From a checkpoint of a small transformer trained on Wikipedia.
Architecture: RMSNorm before each block, normalized queries and keys, local attention windows.
Training: a variant of Muon for these matrices, 100M tokens, 8304 steps.
Each number is 128 + 24 x the weight over its row's rms, rounded and kept within 0 to 255. Layers, rows and columns count from 0. The size above them is the row's rms in percent of the matrix's.

# layer 10 attention key, 96x96, rms 0.18, rows 64-95, columns 48-95
size [ 36  48  36  34  43  55  49  49  43  62 128 117 144 146 146 138 152 147 140 149 136 123 148 148 140 116 142 152 154 148 144 141]
[[ 98 127 146 100 139 131 134 139 108 115 131 128 130 201 174  85 145 104 108 116 126 131  82  90 146 154 136  99 129 123 137 142 139  96 138 106 153 147 125  98  99 165 140 114 139 144 106 143]
 [110 147  88 110 138 130 118 147  89 128 129 177 130 145 138 127 172 148  88  96 153 128 164 114 113 138 113 124 108 147 166 133 113 146 147 104 143 127 108 138 120 110 155  60  90 113 143 133]
 [133 160 133 122 133 139 176 173  91 134 159 133 114 132  90 117 148 131 122 154 170 129 139 129 107 146 105 150 105 105 123 133  94  89 145 166 107 128 131 132 142 121 122 107 135 130  86 129]
 [127 109 115 131 116  79 128 100 135 141 170 100 115 138  98 109 139  99 123 187 140 125 137 106 153 179 129  96 133 151 141 148 125 107 157 158 145 168 135 175 125 148 123 102 115 143 118 114]
 [ 90  60 143  84 116 138  92 101 148 156 166 134 166 166  89 158 118 130  78 113 129 135 122 134 101  97  86 112 143 115 122 129 109 171 152 159 137  92 154 123 152 125 167 136 162 124 125 153]
 [146 133 166 113 130 137 143 100 146 130  92 136 111 120 130 114 108 100 138 140 135 143 119  86 140 129 146  96 147 125 108 123 121 132 150 142 147  65  96 122 153 131 158  91 149 115 111  92]
 [114  94 163  75 130 128 123 149 128 153 152 135 132 140  80  92 150 116 125 106 116 141 143 116 176 138 157 142 116 107 148 110 103 132  76 124  88 150 133 105 145 128 107  82 144 107 171 168]
 [156 123 106 159 136 127 143 156 130 139 138 134  92 121 148 148 129 135 114 155  84 166 106 136  87  74 149 103 128  92 176 118 133 117 190 133 131  55 139 138 124 136 126 143 105 132  96 138]
 [110  85 130 138 164 113 144 137 169  99 131 110 143 168  70 126 123 125 136 125 113 154 149 165 140 113 150 165  84 104 181 106 105 112 108 117 112 132 119 125 148 132 144  67 162 105 123 127]
 [139 109 163 121 165 127 114 186 107 139 115 125  83  93 131 156 134 139 128 118 123 160 114 165 107 143 161  92 151 102 134 109 100 116 150 167 131 127 142 186 123 115 104 123 103 163 137 180]
 [137 182 114 123 131 115 134 106 109 153 117 126  90  89 134 133  77 159 139 110 158 112 103 154 100 101 135 113 129 141 104 118 112 136 104 117 140 136 101 129 155 154 129  96 124 100 145 116]
 [141 115 146 110 130  99  98 144 110 158 128 143 124 110 136 144 170 141  84 132 114 127 114 152  95  81 128  93 146 119 150 108 118 158 148 129 101  79 109 167 127 127 129 157  83 113 186 159]
 [ 97 143 153 133 130 132 157 109 120 117 135 149 119 189 100 143  97 130 138 162 144  92 144 153  71 141 117 102  94  66 175 177 140 149 108 115 146 106  85 125 150 143 125 126 157 132 138  81]
 [113 121 147  83 145 149 120 109 120 139  94 108 114 135 207  89 113  98 148 108  96 113 140  98 131 130 110 121 132  92  74 126 182 132 107 113 120 133  80 135 116 122 101 145 161 126 121 144]
 [143 114 151 147 180 102  84  84 103 111 156 131 153 102 134 156 133 143 111 125  98 139 105 137 164 115 156  99  94 118 117 131 146 159 127 122  92 133 103 104 160 145 104  88 155 147 106 104]
 [122  56 113 154  96 126 155 104 119 161 148 138 108 144 109  82 160 130 149 145 118  87 134 109 105  86  92 186 122 170 151  91 137 120 142 126 139 137 122 143 138 189 114 121 105 182  89 120]
 [110 129  87 151 112 135 139 124 142 101 137 117 108 117 117 166 175 116 129 122 113 147 100 106 138 117 106 142 154 122  94 136 151  96 100  74 118 122 112 137 132 136 123 127 121 156 168 151]
 [114 118 184 161 107 148 135 179 110 136 141  96 121 171 134 115 115 110  98 132 117 142 107 110 113 122  98 128 138 132  88  95  98 108  81 128 121 112 134 158 102  83 151 148 166 156 122 120]
 [133 114 169 135 133 137 129 122 140 134 117 142 147 118 124 119 114  86 123 121 116 177 147 101 109  88  98 121 123 174 123 124 149 150 131  98 138  91  96  98 117 139  88  86 145 126 125 155]
 [148 118 122 151 123 110 130  91 160 102 173 162 114 151 100 125  86 109  76 145  94 144 133 158 102 137 123 128 154 118  94 128 112 112 149 140 145 128 122  99 165 155 139  88 138  87 115 182]
 [113 146 132  78 101 116  89 156 108 119 171 109 123 110 103 122 147 125 121 119 140 103  83  98 150 147 141 131 132 131 138 106 145 126  95 115 151 106 133 122 169 128 122 129 153  73 141 146]
 [118 102 132 153 111 175 136  98 117  98  95 134 123  86 107 114 129 116 109 134 175  99 137 105  88 127 137 127 156 159 109 135 100 122 115 143 116  85 138 138 161 138 136 111 118 137  93 142]
 [105 102 143 132 108 118 135 113 168 135 138 104 160 105 119 164  89 127 108 131 131 133 156  87 135 151 113 141 106 162 119 174 120 152 140 138 164 107 141 150  94 124 149 134 175 155 102 120]
 [153 107 106 107 124 106 130 125 164 140 101 112 117 104 149 129 122 130 167 137 192 166  95 173  91 124 116  79 122 117 137 127 110 141 104 122 147 122  87 123 112 171 131 145 123 167 116 131]
 [ 91 129 171 141 112 120  99 125 116 153 145 130 132  91  88  87 137 115 126 141 159 129 105 155 129 209 145 115 126 109  88 128 123 133 133 149 131 140 109 185 173 137 153  86 149 156 136 144]
 [123 145 113 130 155 116 128  87 158 160 133 141 138  97 110 134 136 130 109 105 140 150 146 177  94 114 110 110 123 115 132 171 116 151 122 127 111  90 151 124 134  88 164  96 138 151 118 158]
 [ 95 130 115 130 133  97  67 146 115 104 136 143 126 143 149 122 141 189 122 138 133 130  88 115 100 107  90 152  98 130 163  99 178 126 145 115 133 141 131 163 179 141 163 123 136 103 161  87]
 [118 129 112 104 108  86 128 139  85 134 170 107 131  92 108 136 142 139 151 120 153 109 161 132 126 120  95 100  82 140 128 104 176 148 145 148 165 104 148 128 142 125 107 129 103 139 101 149]
 [ 60 134 130 147 118 117 115 148 202 122 128 100 129  87 125 131 106 108 140 141  94  80 113 168  93 110 146 151 131  95 130 141  98 144 123 121 146 129 144 134 149 110 107 183 126  57 139 116]
 [165 111 134 135 137 112 101 126 174 130 135 107 114 143 111  82 168 105 113 112 149  94 128 139 186  93 104 145 140 120 146 148 132  92 139 150 116 150  94  98  92 162 142 123 146  85  97 120]
 [108  86 155 105 144 108 148  90 156 136 116 100  93 153 131 106  99 144 140 152 129 116 136 140 164 108 161 102 108 173 139 139 133 147  76 118 116 132 141 158 141 122 109 119 192 102 187 104]
 [173 126 117 121 129 160 158 160 168 129 152 117 162 121  91 126  79 105 114 157 131 128  99 124 139 146 154 128 115 108 133 114 189 167 129  87 128 100 141 118  94 131 112 146 108 114  92  87]]
# layer 10 attention query, 96x96, rms 0.176, rows 65-95, columns 48-95
size [ 55  80  73  94 219  97 100  96  95 127 117 122 123 123 110 117 116 121 119 120 101 118 114 126 119 123 115 122 116 113 124]
[[131 163 105 123 153 116 127 120  81 125 128 146 103 128 126 139 162 112 114 116 138  99 163  89 125 150 138 112  88 142 165 144 118 168 119 111 146 119 151 141 106 111 120 124  96  98 143 150]
 [116 158 131 128 123 157 187 156  92 144 173 117 135 126 109 117 153 125 138 152 159 127 129 124 104 139 103 159 115  81 119 136  95  75 135 160 121 118 142 125 136 114 117 127 150 133  94 120]
 [106 127 125 153 125  95 132  92 135 147 156  85 136 121 123 116 145 114 126 169 118 119 133  78 143 182 131  81 132 136 147 124 104 125 129 163 163 150 150 186 103 142 129 104  99 127  92  92]
 [ 85  66 139  87 106 150  98 107 138 147 166 122 165 168  78 156 114 129 102 116 122 145 126 152  96  89  89  99 137 131 138 122 101 166 155 161 146 113 143 134 140 117 162 117 144 111 139 161]
 [125 130 124 194  95 135 127 148 145 127 155 128 122 151 179 145 131 129 135 123 114 139 163 172 143 108 120 161 120 118 134  98 120  91 115 139 141  80 139 144 129 142 117  71 140 139 115 121]
 [113 116 152  70 135 138 121 121 125 116 163 150 109 142  78  71 129 116 136 110 134 132 140  94 160 123 172 134  95 125 156 120  95 135  60 107  94 144 139 103 132 123 122  74 134  80 154 145]
 [ 99 104 101 124 140 141 166 148 124 151 124 160  81 144 116 127 146 123 113 162  91 197  98 149 131  90 165 115 108 103 173 130 119 120 164 122 103  95 151 128 144 126 113  92 165 137 118 158]
 [114 125 140 152 125 126 135 122 118  86 131 126 113 147  71  67 164 119 123 142 127 142 144 171 165  99 151 138  79 149 186  92 115 105 119 120 117 136 105 142 133 129 136  75 112  96 135 122]
 [117  85 161 125 174 130 138 177 130 130  99 120  72 132  78 143 130 139 141 120 118 161 129 160 130 123 169 111 130 109 139  92  77 112 150 165 133  81 123 176 130 144 114  90 123 122 127 151]
 [ 84 152 109 125 186 112 143 106 127 133  87  99  82 137  86 108  80 141 148 114 134 129 113 111  93 116 147 121 107 146 101 112 130 130 126 140 180 172  86 147 160 135 136 101 126 102 103 118]
 [155 171 147 145  91 106  90 162 124 158 131 149 110 105 170  98 158 141 113 155 122 117 120 150 104 137 127  98 119 156 135 133 149 127 136 117 109 107  75 159 120 152  99 135  77 113 146 116]
 [110 119 160 113 100 144 130 113 137 140 111 163  61 157  96 137  90 147 132 143 130 133 136 122 100 157 127 107  59  57 190 163 143 132 128 120 122  93  89 128 133 103 102 135 140 122 122  93]
 [106 136 135 111 169 129 116 130  97 123 118 111  84 112 159 102 112 115 141 119  99 116 158 110 148 129  91 128 128 100  66 129 143 147  93 159 116  94  90 171 105 144 119 145 163  97  86 120]
 [123 158 116 132 207 101  98 119 113  98 169 149 102  90 138 104 141 117 113 125 129 141  89 130 149 118 140 119 100 122 130 127 135 132 154 117 120 122  94  86 157 107  89 117 202 164 108 113]
 [135  61 118 141  96 120 124 151  92 167 141 141 104 139 110  92 147 133 148 133 110  91 123 144 132  93 155 165 116 179 147 131 115 118 114 134 133 130 120 132 151 199  83 174 104 172  84 169]
 [125 138  86 119 125 142 129 126 138 144 180 111 100 133 101 195 157 125 132  95 121 132 125 125 136 113 119 129 125 139  76 127 119  90 122 105 115 111 109 137 133 110 123 113 131 154 169 140]
 [133  91 180 165 124 125  96 180 130 144 139 114  76 157 114 141 101 124 120 137 133 112 122 133 123 114 114 119 135 138  98 111  94 125  93 103 121 120 128 151 101  95 156 109 135 143 134  97]
 [115 106 170 135 131 136 137 110 105 153 144  97 156 117 120 149 120  86 100 147 141 163 171 116 116  91 104 146 109 151 108 116 137 102 131 118 120 120  99  79 122 111  85 111 122 116 102 152]
 [153 149 107 151 156 102 143  93 151 101 151 133 120 133 127  99 116 116  98 163  81 136 139 137 122 128 129 125 158 122 111 127 141 111 133 113 138 118 125 107 161 127 139 119 112 110 120 167]
 [149 128 112  93  98 111 117 140 137 135 155 112 138  95 128 128 163 117 124 126 153  85 100  83 110 111 167 114 150 156 129 113 135 118 145 121 142 107 134 134 115 111 129 181 164  95 152 121]
 [112 116 130 168 108 135 155 107 113 115  87 122 111 128 165 144 115 103 105 135 161  87 128 123  99 136 168 140 159 143  89 144 121 113 146 143 127  67 119 128 166 158 175  92 154 148  92 125]
 [148 109 148 124 129 127 133 153 153 119 140 120 159 131 129 176 111 112 111 139 130 110 155  76 136 140 128 159 101 113  85 177 113 129 125 129 148 113 129 125 114 141 167 119 120 115 124 143]
 [147 116 109 112 124  85 161 121 164 168 113  83 118 126 126 129 131 124 163 145 174 132 100 118 103 133 136 108 129  94 173 126  89 124  90 154 129 103  85 137 119 147 103 132 139 141 144 151]
 [101 119 147 137 115  84 127 119 151  95 131 153 152  88 118  76 121  80 102 117 155  95 136 153 146 179 164 117 102 144  89 106 127 119 109 179 114 139  81 166 164 150 163 102 153 152 167 142]
 [114 175  87 126 165  87 144  88 123 169 124 132 131 114 118 118 131 129 101  71 157 148 132 146 105 121 132 116 113 132 155 154 121 136 128 113 112 120 146 150 136 128 163  96 111 149 103 158]
 [ 92  90 107 148 141 115  97 163 145 105 156 132 142 152 158  89 131 185 121 126 142 136 113  73 131 118 122 130 103 109 169 100 147 128 132 142 142 113 130 161 170 134 137 101 131 125 154  94]
 [ 97 124 103 142 123  95 128 136  90 129 182 126 113 107 138 114 137 150 135 130 159  76 133 108 117 127 113  79  83 161 115  98 156 143 129 139 146 120 137  94 120 121 107 110 118 134 121 165]
 [ 82 133 128 128  98  97 119 125 167 123 133 117 147 101 151 142  92 107 160 155 110  94 108 185 103 104 138 165 104 107 120 143 108 113  99  93 132 114 176 158 131  96 106 131 145  60 156 107]
 [163 124 123 165 129 116  95  97 149 129 108 111 110 120  95 120 185 117 137 112 144 100 158 123 166 119  95 169 160 140 127 142 164  91 128 151  90 159 124  99 115 158 110 122 171  77 105 119]
 [ 82  70 136 112 150 112 135  90 140 127  57  99 112 185 122 120 100 141 145 142 145 115 110 138 136 115 144 109 106 142 119 129 115 134 148 125 116  86 175 130 133 147 117 125 182 113 144 117]
 [151 119 139 149 127 147 139 185 128 117 149 146 163  99 120 121  86  89 112 137 137 115  92 135 112 121 114 148 131 121 134 162 162 179 133  99  99 137 124 127  77 156 107 141 124 114 124  89]]
# layer 10 attention value, 96x96, rms 0.18, rows 64-95, columns 48-95
size [126 127 123 133 128 123 121 123 123 128 127 138 121 122 119 120 129 127 125 128 126 126 121 123 126 122 129 124 129 134 126 136]
[[134 145 161 132 147 125 136 111 147 169 132 109 126 108 103 152 190 102  88  94 112 124 141 145  80 148 137 120 113 135 124 137 176 101 115 102 142 170 173 124 100 161 129  88 111 128 118  96]
 [128 102 129 109 151 179 122 156 124 130 117 160 120 136  93 164 115 146 141 101  87 110 117 133 148 122  85  97 135 141  93 104 117 144 138 179 142 119 159  93 147 131 138 138  94 113 136  98]
 [143 147 117 107 160 165 157 135  90 115 110 151 145 148 133 137 136 139 179 149 120 100 113 171 121 124 151 132 126 126  98  89 134 103 121 144 166 131 103 125 130 107 157 101 158 114 112 152]
 [135 111  96 123 181 130 116 147 132 124 134 147 155 124 131 144 128 135 127 132 174 130  98 143 166 142  92 113 123 102 105 150 158  98  71 103 111 115 126 154 115 125 102  95 123 125 137 107]
 [ 81 163 128 102 116 115 100 136 103 157 146 134 112 132  75  89 133 157 117 149  88 156  81 136 130 153 106 115 139 146 125 158 112 129 129 113 169  93 141 104 103 138 119 140  82 123 121 127]
 [138 131 129 125 119  91  63 135 156 112 114 120 100 160 146 147 127 132 110  80 103 102 117 133 143 158 115 129  74 134  81 121 119 116 167 102 121 116  97  87  94 126 120 137 114 172 129 119]
 [124  88 157 112 117 131 128 148 162 131 116 140 134  92 149 131 146 172  96 159 148 110 197 125 151 112 146 140 120  82 119 119 109 160 111 104 115 159 144 136 123 143 151  98 111 127 152 138]
 [ 99 106 137 119 112 123 124 137 116 132 116 120 166 129 156 131 109 102 132 139 110 136 151 116 102 100 143 103  82 126 112 113 175  98 135 127 140 112 138  98 124 125 148  95 148 129 103 140]
 [141 163 145 171 105 144 110 104 133 136 102 150 109 113 131  84 125 131 159 166 140 108 116 109 121 148 150  87  66 124 118 106 135 155 123 172 103 158 123 118 107 112 102 118 100 131 138 143]
 [142 121 137 135 122 109 157  90 109 146 167 152  92 152 140 136 130 119  93 112 137 102 121 127 124 118 122 119 139 134 115 127 151 181 152 161 146 118 152 134 164 130 141 155 161 138 148 113]
 [145 153 126 111 115 148 147 114 146 105 141 176 122  97 142 121 121 157 136 131 146 128 146 125 168 140 108 142  95 121 113 162 132 118 134 140 123  72 161 118 130 198 159 158 129 158 123 108]
 [159 136 153 130  97 105 114 101 162 126 126 141  78 107  98 141 150 109 129 148 138 139  78 114 160  85 123 136 100 112 117 142 130 163 110 100 140 132 130 152 142 102 142 136 160 119  64 158]
 [172 149 169 114  96  79 128 138 148 103 112 198 116 133 133 119 108 118 157 137 141 123 124  94 116 129 138 128 112 192 146  95 151  67 145 145 125  75 166 133 112  94 104  92 131 162 153 113]
 [149 120 131 121 107 103 135 150 101 195  82 132 157 160 159 117 175 146  77 141 114 136 130 145 133 119 143  99 125 127 119  97 113 124 125 144 123  89 147 105 160 146 142 144 138  99 117 112]
 [120 159 124 128 136 110 117 154  88 137 132 100 162 134 133 132  98 112 148 119 121 137  99 134 141  95 124 134 112 138 117 128 162 121 137 146 108 163 150 180 114 166  90 171 134 135 154 140]
 [117 116 154 131  77 157 129 116 104 111 147 138 155 122 162 136 136  98 132 161  68 125  98 139 117 153 114 168 130  98 142 133 132 107 115 147 108 144 155 133 115 129 142 149 142 150 136 162]
 [121 107 105 130 122 184 100  94 112 142 104 143 154 108 126 142 112 131 138  96 117 109 111 150 112 127  92 126 143 112 116 153 122  80 137 169 149 130 144 156 125 162 121 131 160 116  83 128]
 [107 155 134 136 112 112 112 158 125 112 140 129 146 106 169 147 133 152 121  63 132 154 124  93 137 117 147  92 191 161 127 114 106 145 134 113  84 152 117 170 138 149 114  75 137 115 104  61]
 [139 112  99 100 147 162 108 128 152 141 151 107 142 139 146 129 126 152 126 133 163 157 116 138  97 126 135 168 120 110 121 106 121 196 118 128  82 137 152 120 120 158 105 144 135 143 148 138]
 [108 124 102 141  99 112 133 145 138 101 141 114 177  97 119 131 102 136 109  92 120 164 130 158 155 122 157 114 108 160 127  79 114 150 112 184 182 129  75 139 135 109 146 125 128 132 106 121]
 [109 170 132  94 137 131 173 148 110  73 134 137 140 152 102 133 123 132  96  75 155 118 135 161 135 113 132 175  97 147 117 145 109 121  64 152  90 104 113 149 146 141 133 157 110 139 119 118]
 [129  91 134 132 148 141 148 165  90 101 155 125 137 145 129 144 142 116  72 104 138  98 119 152 130 109  99  99 109 127 105 154 144 146 106 121 115 133 123 156 125 150 111 157 154 144 103 133]
 [127 124 110 110 135 130 173 160 113 127 132 105 120 139 128 106 155 120 108 105  85 135 101 126 140 118 156 120 106 121 173 151 133 124 118 108 155 159 141 105 107 131 100 130 161 141 159 145]
 [ 93 139 143  99  84 137 121 103 144 144 104 173 135 100  96 117 106 171 138 117 139 110 121 133 133 114 102  49 149 144 135 113 101 126 161 109  78 129 130 128  83 104 134 112 148 128 104 114]
 [117 158 175 117 117 106 127 151 154 141 149 113 145 161  93 170 132 149 133 126 132 128 119 132 132 123 115 144 126 127 145 139 134 118 124 138 135 141 128 103 146 114  81 158 121  73 142 160]
 [116 148 125 123 128 169 108  90 141 145  99 166 138 113 139 159 149 153 123 159  78 107  82  99 137  95 106  93 132 123 143 136  94 139 106  93 126 131  77 119 137 113 143 117 144 122 146 146]
 [122 122 111 121 144 116 124 152 163 149 131 167 159 122 132 120 166 108 113 167 136 122 132 120 109 122  86 142 117 144 145 104 109 122  88 155 155 149 129 167 115 113 140 126 107 100  91  92]
 [120 146 125  95 130 113 162 106 134 116 104 122 123 149 140 108 130 135 123 122 122 150 117 137 141 136 123 170 129 123 156 116 134 133 158 127 161 127 131 110 167 137 127 173 136 118 143  82]
 [144 110 100 148  83 189 131 163 142 124  92 162 127 154 110 125  95 124 102 156 118 148 103 141 138 143 145 119  94 134 118  94 138 117  96  75 120 137 123 143 153 128  81 146 123 137 157 124]
 [125 144 150 147 151 116 124  82 114 136 119 135 119 140 154 140 136 172  76 100 205 143  71 119 127 163 127 168 145  97 124  84 158 124 146 146 157 134 153 109 121  81 108 155 122 133  86 124]
 [135 153  92 118 108 140 114 178 126 165 151 104 131 165 128 118 139 121 138 157 157 101 163 129  85 137 128 145 134 153  97 119 110 111 135 108 119 145 126  99 196 147  87 126 168 122 105 113]
 [132 110 105 101 157 121  51 105 124 115 109 152 150 112 104 104 116  87 116 111 104 142 158 156 118 173 131 123 155 102 138  94 139 123 101 159 133 128 155 119 140 101  74 113 111 144 128 113]]
# layer 10 attention output (transposed), 96x96, rms 0.163, rows 64-95, columns 48-95
size [124 108 107 115 115 113 125 108 114 113 121 127 123 111 106 121 114 116 130 123 122 117 127 125 109 107 105 129 139 114 122 126]
[[110 141 158 131 149 178 111  92 118 150 141 109 117 115 135 113 176 107 118 141 137 117 117 159  86 141 152 117 144 101 114 160 159 122 115 105 146 146 161 145 134 150 124 122 108 111 120 119]
 [131 112 181 127 108 153 123 132 120 147 130 119 125 136 174 154 124 153 146 108 101 145 107 130 157 125 104 118 107 112 107  97 115 129 132 140  90  99 152 104 154 142 148 115 140 137 157 127]
 [146 151 136 142 156 158 165 121  96 109 110 164 124 145 118 155 149 139 156 131 115  74 135 148 122 106 141 138 131 128  74 112 133  96 119 156 122 133 103 144  95 137 161 129 145 106 159 132]
 [111 121  88  86 154 140  87 143 106 129 113 144 135 138 140 121  93 140 155 147 126 153  80 124 143  99  99 109 126 102 103 135 147  88  78 114 112 106 128 168 101 158 111  89 138 129 158 120]
 [ 77 139 150 124  75 118 115 143 125 154 121 137 103 124 121  90 144 153 127 129  85 131 115 114 125 133 118 125 156 165 121 121 114 114 153 123 188 138 133 121  90 115 109 156  89 127 148  85]
 [149 128 141 104 135  81  75 143 159 124  85 127 100 128  99 170 145 152 106 108 116 167 146 146 116 169 113 147  86 133  78 124 156  97 135 121 118 149  87 100 142 134 132 100  88 171 127 131]
 [110 123 120 143 139 123 162 187 135 137 143 144 118 129 121 117 153 173 105 134 126 129 168 151 188 118 107 194  96 100 154 144  95 133 119 112 134 139 140 145 108 152 128 117 171 103 118 176]
 [107  89 161 152 114 123 111 170 107 162 136 106 172 125  93 150 156 120 115 151 103 138 139 124 102 108 137 127  94 146 142 103 140 108 111 171 127 135 142 141 139 121 133  92 141  86 107 133]
 [166 125 138 158  93 144 150 107 120 156 118 166 115 135 138  83 153 101 165 142 145 121 123 112 119 159 141  56  88 143  97 149 128 151 121 150 138 164 149 110  86 104 123 145  97 138 123 160]
 [143 124 133 151 107 141 113  98 135 116 179 123 107 110 163 133 140 115  95 130 165 132 164 130 135 149 113 150 146  99  90 134 135 141 142 167 117 129 144 126 129 143 154 154 143 143 157 131]
 [147 155 140 132 118 145 149 107 133 109 130 124 150 127 168 135 128 152 134 146 112 117 147  76 133 151 103 149 116 150 140 128 116 110 173 125 138 100 135 135 104 179 141 131 127 164  91 110]
 [160 126 150  80 103 104 105 143 162 107 131 123  71 140  77 141 142 114 115 139 128 125  74 107 176 102 123 152  93 118 133 124 123 144 149  91 127 150 120 131 143 114 127 142 121 126 129 174]
 [141 120 110 134 120  88 145 147 124 109 161 174 101 128 158 155 128 132 139 138 149 140 116 144 143  98 107 136  91 154 165 111 126  68 129 161 116 156 188 162 103  94 128 112 118  90 153 132]
 [161 142  72 143 111 139 132 182 107 164 106 103 154 160 132 155 174 139 103 174  97 119 150 144 130 133 105 149 143 125 112  98 110 132 169 116 106 165 104 128 154 124 143 161 128 122 146 122]
 [119 154 128 117 114 121 105 143 104 156 117 108 156 166 140 114 109  88 134 143  92 134 129 141 100 118 132 126 153 143 163 126 130  86 139 148  95 158 147 159 139 157  78 166 178 145 148 112]
 [120 123 138  81 104 119  91 118 138 116 168 162 122 117 122  97 137 122 128 185  79 119 102 169 153 137 158 155 115 141 167 151 122 125 122 140 123 133 153 117 137 146 127 107 124 133 153 166]
 [115 135 125 125 170 141 128 117 109 142 123 171 125 112 124 153 135 134 155  97 120 107 116 170  99 110  90 113 145 130 120 146 101 117 152 142 114 169 138 154 148 139 120 100 154 136 135 124]
 [131 117 132 113 132 120 144 117 133 135 108 110 111 106 119 112 149 161  75  64 153 109 153 104 153 133 168  87 168 147 131 130 124 130 125 118  91 165 114 143 132 156  94 101 131 111 163 105]
 [128 141 121 125 122 127 123 145 154 123 170  86 145 135 131 113 120 157 125 126 143 144 124 174 116  98 138 153  78 152 125 142  94 133  80 136  95 159 119 130 138 128 124 112 128  83 161 144]
 [118 123 117  93 104 104 134 125 112  98 143 120 158 121  90  97 117 113  88  90  80 139 133 165 149 151 123 133 132 114 132  87 142 131 141 184 160 155 113 158 133  88 163 134 126 123 115 140]
 [122 146 105 133 129 120 168 130 108  98 169 121 157 141 108 170 150 115 116  84 153 133 119 165 161  96  99 160 101 128 112 165 113 114  89 135 102 102 112 172 116 127 154 118  95 151  92 104]
 [145 119 123 123 130 119 119 146 110  90 154 134 154 147 100 139 155  91 149  78 125 126 124 116 118  88 103 119  76 136 102 139 150 142  97 109 135 107 125 146 112 142 105 119 128 131 142 115]
 [104 123 122  97 133 148 164 181 109 112 146 143 120 154 101 116 131 119 126 127  61 140 124 149 124 133 124 132 101 141 155 160 129 138 107 119 117 157 127 129 139 125 121 141 161 102 151 132]
 [ 91 149 144 115 109  97 113 129 144 141  95 188 161 116  83 114 156 161  93 137 143 151 103 123 146 108 105  97 140 144 133 122 134 125 143 134 107 123 127 136 113 109  99  94 145  91 144  95]
 [128 139 172 111 132 121 168 174 153 146 109 103 139 120 115 122 132 152 112 111 144 116 139 143 141 111 106 115 125 138 147  99 147 129  79 163 134  94 111 122 162 124 102 166 134  80 140 134]
 [105 126  85 113 138 148 134 140 163 143 132 143 164 164 107 153 138 157  87 151 100 108  78 114 152 105 103 147 144 101 154 133 119  93  93 105 141 123 105 102 143 112 146 158 131 107 168 139]
 [158  81  82 122 127 136 132 140 159 135 133 170 103 134  80 143 109  77  96 155 115 131 140 147 152 149  94 141 120 125 117  97 112 136  66 127 147 153 150 160 111 162 121 154 134  94 149 116]
 [ 95 151 125  94 182  85 169 117 140 149 129 142  94 139  83 131 110 132 129 132 140 148 133 184 141 100 139 152 108 132 156 155 142 145 156 131 155 153 126 113 165 154 131 144 123 126 146 103]
 [133 136 107 141 103 177 130 116 142 127  70 143 170 123 167 122 105 111 141 146 129 129 129 110 120 186 134 118 133 130  78  90 153 137 128  79 121  96 112 126 128 139 120 172 139 161 140 122]
 [141 147 119 159 175 120  93 102 123 130 108 168 127 130 136 135 158 179 112 126 167 134  63 147 122 171  93 160 133  85 144  72 143 131 118 125 133 124 157  94 146 118 130 159 130 129 105 131]
 [138 137 104 111 135 105 130 160  92 144 174 114 164 162 141 140 145 148 124 126 155 137 167 139 105 119 127 132  97 146 106 117  81 116 133 116 135 161 126 120 150 187 101 109 137  89 123 101]
 [137 125 115 140 161 118  74 104 151 138 144 187 101 163 120 140 110  92 128 123  98  90 175 158 118 128 145 163 104 142 124  92 110 116 132 160 136 110 138 118 132 123 111  76 131  93 143 110]]
# layer 10 MLP up, 384x96, rms 0.205, rows 0-5, columns 48-95
size [ 82 107  83 109 108  87]
[[ 88 134 142 103  83 124  94 142  92 166 150 125 156 164 129 101 135 105 129  87 147 172 130 157 131 105 122  99 121 118 108 118 147 148  91 135 140 172 124  98 181 115 152 130 155 153 159 113]
 [147 155 130 154 156 139 117 117 138 112 111  72 153 110 108 108 162 132 152 182 123  75 128 154  96 138  84  76 122 109 104 118 128 146 155 178 133  98 140 158 135 155 123 142 144 132 146 114]
 [119 110 118 133  95 104 160 163 106 113 120 138 140 128 113 177 161 148 141 116  84 140 128 123 127 126 110 116  97 137 160 116 117 128 166 127 127 143 132 139 113  63 167 202 127 130 107 108]
 [161 150 113 137 127 124 126  78 102 110 141 120 127 149 120 124 128 190 157 168 122 155 147  82 135 179  92  99 118 146  96 148 150  89  96 135 137 135 121 137 111 120 118 158 145 121 134 107]
 [129 155 128 135 127 199  87 101 126 103 156 111 156 145 116 144 125 104 136 107 123 176 146 109 139 140 107 124 140 121 179 118  99 107 133 121 121 109  89 151 159 116 129 112 117 156 115 148]
 [135 158 141 150 151 137 112 111 146 159 114 149 118 161 150 138 130 125  86 142 129 121 123 137 133 113 117 128 117  99 142 146 141 138 103 102 142 158 136 147 108 142 127 160 110 109 116 131]]
# layer 10 MLP down (transposed), 384x96, rms 0.109, rows 0-4, columns 48-95
size [ 91  96  85 106 101]
[[129 121 104 176 127 114 152 137  96  91 141 127 114  69 194 151 159 145 137 114  95  94 115 134 117 118 119 144 112 140 144 100 133 133 177 134 140 157  76 158  80 107 146 128  71 142 133 121]
 [170  94 159 116 135  73 152 134 122 111 114  92 131 152 126 133 124 154 100 128 112 113 157 117 169 143 110 131  94 135 133 120  93 141  99 131 100 149 145 108 130 118 118 118 151 140 163 194]
 [164 124 149 127 189 120 128  89 146 153 166 165 120 137 135 108 127 139 107 151 120 113 125 123 109 120 136 117 114 130 109 127 122 124  75 116 130  88  83 145 171 146 123  84  99 133 164 126]
 [123 136 191 170 136 123 127 147 165  80 110 107 140 161 118 114 163 136 107 110  86 144 128  60 172 119 138 141 150 128  95  93 130 119 147 106 137  85 125 162 113 109 111 114 124 165 133 136]
 [143 134  86  73 118 145 154 123 132 144 120 126 148 122 141 119 132 112 135  90 152 137  88 182 115 119 114  98 105 129  81 111 159 105 123 148 139 125 126 138 100 184 169 147 102 121 105 111]]